Weights of a small GPT-style language model, trained from scratch on English Wikipedia.
Size: 14 layers, MLP 320 SwiGLU.
Architecture: rotary positions, no biases in attention or MLP.
Each number is 500 + 50 x the weight over its row's rms, rounded and kept within 0 to 999. Layers, rows and columns count from 0. Numbers have three digits each. The size before them is the row's rms in percent of the matrix's.

# down: layer 5 MLP down (transposed), 320x128, rms 0.111, rows 301-319, columns 0-63
# gate: layer 5 MLP gate, 320x128, rms 0.209, rows 302-319, columns 0-63
# up: layer 5 MLP up, 320x128, rms 0.199, rows 302-319, columns 0-63
down301 105:454477535487501502407584458413513510504468546524489456340542508490549489475543452489502553545405542446573501444465455511475520554504429611480441490537510541609424530486470517518462524528532498
gate302 105:408555521529422546613458488455472579441520540558513547504477467469481502532486494531543620473470550411470520504560461495444601485558532526487441464510416517433385513570415449554567492415527618
up302 091:509503503523477488507412555553499527425524542517500506570500412529506524475497532498606549532533530512470391563479487470521553419484607522569474517515529497488480556518458578366573557482498584
down302 101:572462471544606525492538459499523478521405516513514509554462631436530521357530440534522460507500485432523511431453575484522529485550548531499508525380510503494543455494600467564473522514455437
gate303 136:470529531573506502604554413529529424505472533514449426517498491621523565457450549485486563471632469560496502516493486406418600471453546539486462537513429533441523535529486474490541437478464608
up303 114:542545428500353536552488450386569490580528387530476484478502485530546435505488493445459456530451455520440570463479469571460459488462507495497469497502539551519532517545535493543544463577422543
down303 102:481489544499513484526480564507537487488444502484487424482640441584447523434533582540571439497615496604478447470525544588537433547439430541505448495469479563438573528524438449458443452488468531
gate304 077:464553463468509422487452491535544572549520473439505536467429558642510472486545446424511466566395437518531557500554446381440449515433471517485443483398460528583496449503504591505476494571498539
up304 071:567535527447504517441547486545432445479503487472511542485447510454539475552543416511523462505448565504527611581490476401465580583478493487472398516498543364513504443447602506394485517562536570
down304 088:409388527552474547499498501459488432540509494520530476483502638347503539425483483525478474542541435486532439488544537432538498571501579434527536539555527527437551486496527459469517536484468471
gate305 117:465445576477526477515513517578485440511551503471436534434509530503585499417518551546539523525480599528538552441495444492524474527472472562483564477561510439485432566402447570498512521541566532
up305 122:570433462467393555470397508485500608500486399501515470540446513558447528523548632460446536498565487539535410542477477512559467451484494511447471452498535480454449481494548506558483445544479434
down305 102:483556483520562440471489548486460494488424463581464491478463461560487489475484379418585410540547469263447561476541530504473504571490475495545430480519460549531540409512510462511528503420485551
gate306 098:411545617471482513439470550552544398407485535531481449567537575487435484474564551553462524519545444559527440436554535471483522515467406494486503581499525565482536458553472545472517525507444345
up306 109:573574572409531437460535549449477406546474576557489540451543525555506508455540462436526433469596461608491524447501522459532467506491466469543453553506569561603508492539523554492519482513457534
down306 105:498411381525443568566488481490583614537455458506555430476463506457533477503624502569527564539434510417460437588530511554559509596478467534479478458547465489450437499451556484527447467516618579
gate307 094:537477560542445489416563519486547570553531584546363549442533477390556522516418481502479514562493512499487570431393527421448437543491513519564549488551526491480436473521531515501433440493548474
up307 086:525536473477515581560409465499447417426565489482545424583429530571447464481502520504476507453564464516578414510575446576633594468459479483422480505485530459532558542492502539465476529527446516
down307 093:476396518550517513510508515576530530587431453520488518492603509480556521560456506440462483578508524479363524468427526434425364560459518450585578487436491495477394511471513469507565511460524518
gate308 100:489406557533414473599513429518583482467543427500469382530524542540465633599507537576500458450523615402489550481396458479534492509486483457551523533484524490436427487572429549459579461547441433
up308 085:482586499515560440522531410472478522481472525518505513507617526479496512339508478542575463454492393533593496570551505468474451546486563497535487459490490635569465586466445512471495511426463476
down308 093:547489533497507543503548473457471505461534412386413441470479549492478609641501498571534508410555540454512540521571442552567455473520582511493505559445570465424456500625528484447552482454524479
gate309 071:501546507447522469471468481458551418511490382590559539451460554468457407468426544547568481483527500536498476503486428523492468490639551384512468545506535466540428500646556589468512469562535439
up309 060:535488517587450565597528477488422531489523503528509492569509473539614518547621449411509496489412488458526553539498529534519502500463496491387560437557444554530551483445427463413511497425512516
down309 072:480490537427431473461510561431551507491479377569429565511532459457392442522461557523464466567555578513470593477591468486414456460550585455496504526494609453506556616520482604553473483557502540
gate310 103:524536478604543504467496526516465570477500511495491528494555506449533552476530460454489459450498403399488554534548448384453606531516423576447506482476535503503569532476582509493383502462502453
up310 117:584536552376471542574540498458566492476498585473565483532511482439528572491396561424435534464487505507474478408486541571577367514556601530496465457483512517541532473423516496503490473533493418
down310 089:551491527628518539421446446543516451435476593611560521560587484431526471491512486564522591494480474611512509462437494509348603434494425500441497540441555435465507470558492516499469503473502563
gate311 099:497443539551554486517484549564524459468566514465575603542565497518443489523471526505561488479529494563507384467524556444427536492423498500464512582522468630409484587552387487492477553520503513
up311 094:475453393445536401564462577551551513552528572520506562536503477594481500523512488443505472483501437480459557483540559530322493496546496533548477578479523524443524450573551468499506470538506565
down311 098:480460543503471577382497511430443513514515473518556467476523502409583539456515549593449546493485509537505584558389575480550582508486537516494494387488441440508495493402487518494509529490527438
gate312 082:432490541398492496450539447555450541546528472529494480451457537525543485513635560544539579517552544456458591495448460465509492468454464557484562472444481467424575476428490491569534511587511583
up312 082:481506430508489430414470557408530514533514514480504542473565507456514422575374525526533489499397437580493550353513533491468448512604509485408500532447494484550497620412478518531489557530505438
down312 085:470531591410526566484528380647531497583524497465479476477519523490456530534563590569599558429501576508548471512491474493451560484454485471436524408404600523517454495541436496452505564553534482
gate313 089:358539429533614414518516454474486528537438423398500505485564549378441503577612479399504455513564550468550527508448486519481556456498476521533502497519580510559513419564440590487465523564443520
up313 093:498494522411470472454525470503455450559463375502514433492547449436567483497492526548489472576470467458439510473492508585476476557424516504553486433431505523507434525533416548423556444407547456
down313 096:503607506508502589533558522482494465543459468398474485441513532548524552456502514466510559477476494575491440597436484523456483423538491535427482529561445505467445446411475576492415447482442434
gate314 080:555479535550521453537483515488454504474392479545468506511445548477515544515468526527429466463486490520434538501548494486469515529548489521468515471421549501477538471497460487423499589521446613
up314 085:482426520567530396608490563515446555466536588461554527425494517516481498508484462524480489422444485445526412486512488490499491450495456436434506450482415543429532404493418381570493489501524508
down314 094:510511468538435546510449531438455510560456432487476484530524541483563460496524516511478451560601482530431520496434527500566526547425524521538452556454409455508417512542450541421387479472480634
gate315 108:520451524441442528445477478512554542453486582542488517539473479532435399381581576400576455510549548447443448442423506481462526508524539547473527488428474518532452533439485457466534578435519535
up315 116:541470512585523569503469376459521535470510420412554434539522447415433533464527537487537525536490536393530500417404485514545492427586486532535483504485497480547598479402414543457461499491546481
down315 109:571510473395470447453470582570480451441470620608505572458492574569487579586410484616546543403581507484490528537452492480495437550469470467518475503507568553527505573504506565422529538444426534
gate316 069:491500536511542498526462454540408544497481573520519553565513487584509495410400458586457489574608459472481510437433416572477521552481515487501499414535534523630520555466468478499490445496520528
up316 078:432550475429492537516586430561497493417499692487502516573581522493472515437496476559475442479594446530500485465475428505437550511464536566490493520502456528625450519504421447590467479433505456
down316 085:577487488600587418544545585471509450538530280580497520554461416459450529530502475573472540539455513468549547469650505463531492502487451478449483488489529443450537594467585574537520556439399508
gate317 087:457454414480565541447479533477538512575459550521438476526493494519537561481421501587480566516457570491490525437522437516492500536549517497533520465628485458474455487607447592492486562497525535
up317 086:458572539542473511471473411531522407453586445488502500509470533360438509557485466440591537548539560491512431486455423481465522424447524509413404471460574479442499552443488520521489462550510517
down317 095:545513428524457500478501545528463576550344444497475524559520449554471564415473508529490516495453454552504566501588531491525488594475524559493524536593487463512510533524578465502564450469454539
gate318 087:516494520621509550467512504482520605520543435543597573499515510468475515380506519520490509509473486510493419563536479621445465547559512517486472551523534437509397497491541504388455479467564579
up318 096:449504486549543537511509470438562451544504501402530493416465428508518465502517538485513418475519560483530470428556471550393442580464579478463425534418481555493367458431419473508475476420499479
down318 101:543495481409471405585471419509472509458460550548403428503562503513506500503471476419510607561538464542450554451425443564619478477493490518499508454498598498501527518576482517525473491554587465
gate319 134:497582531541502513450557493475522442515457494520476522444528556555450429478524479524508438494556538528450559589443551519467501566496461430532545517454548490625524483543557597527469513447473450
up319 116:496545551425489449520526489550484551584503516543480517410512516516433469492492533406453447518496420480470445474569534484540592421495569476489451498499440527335523569466454493478496519518528617
down319 118:478514452583453453443571535557499406444425518481429478524510415538576420569488406529596495564468525546473506512447519558452497586471515601464503491503499483643459480585593566439544555522491450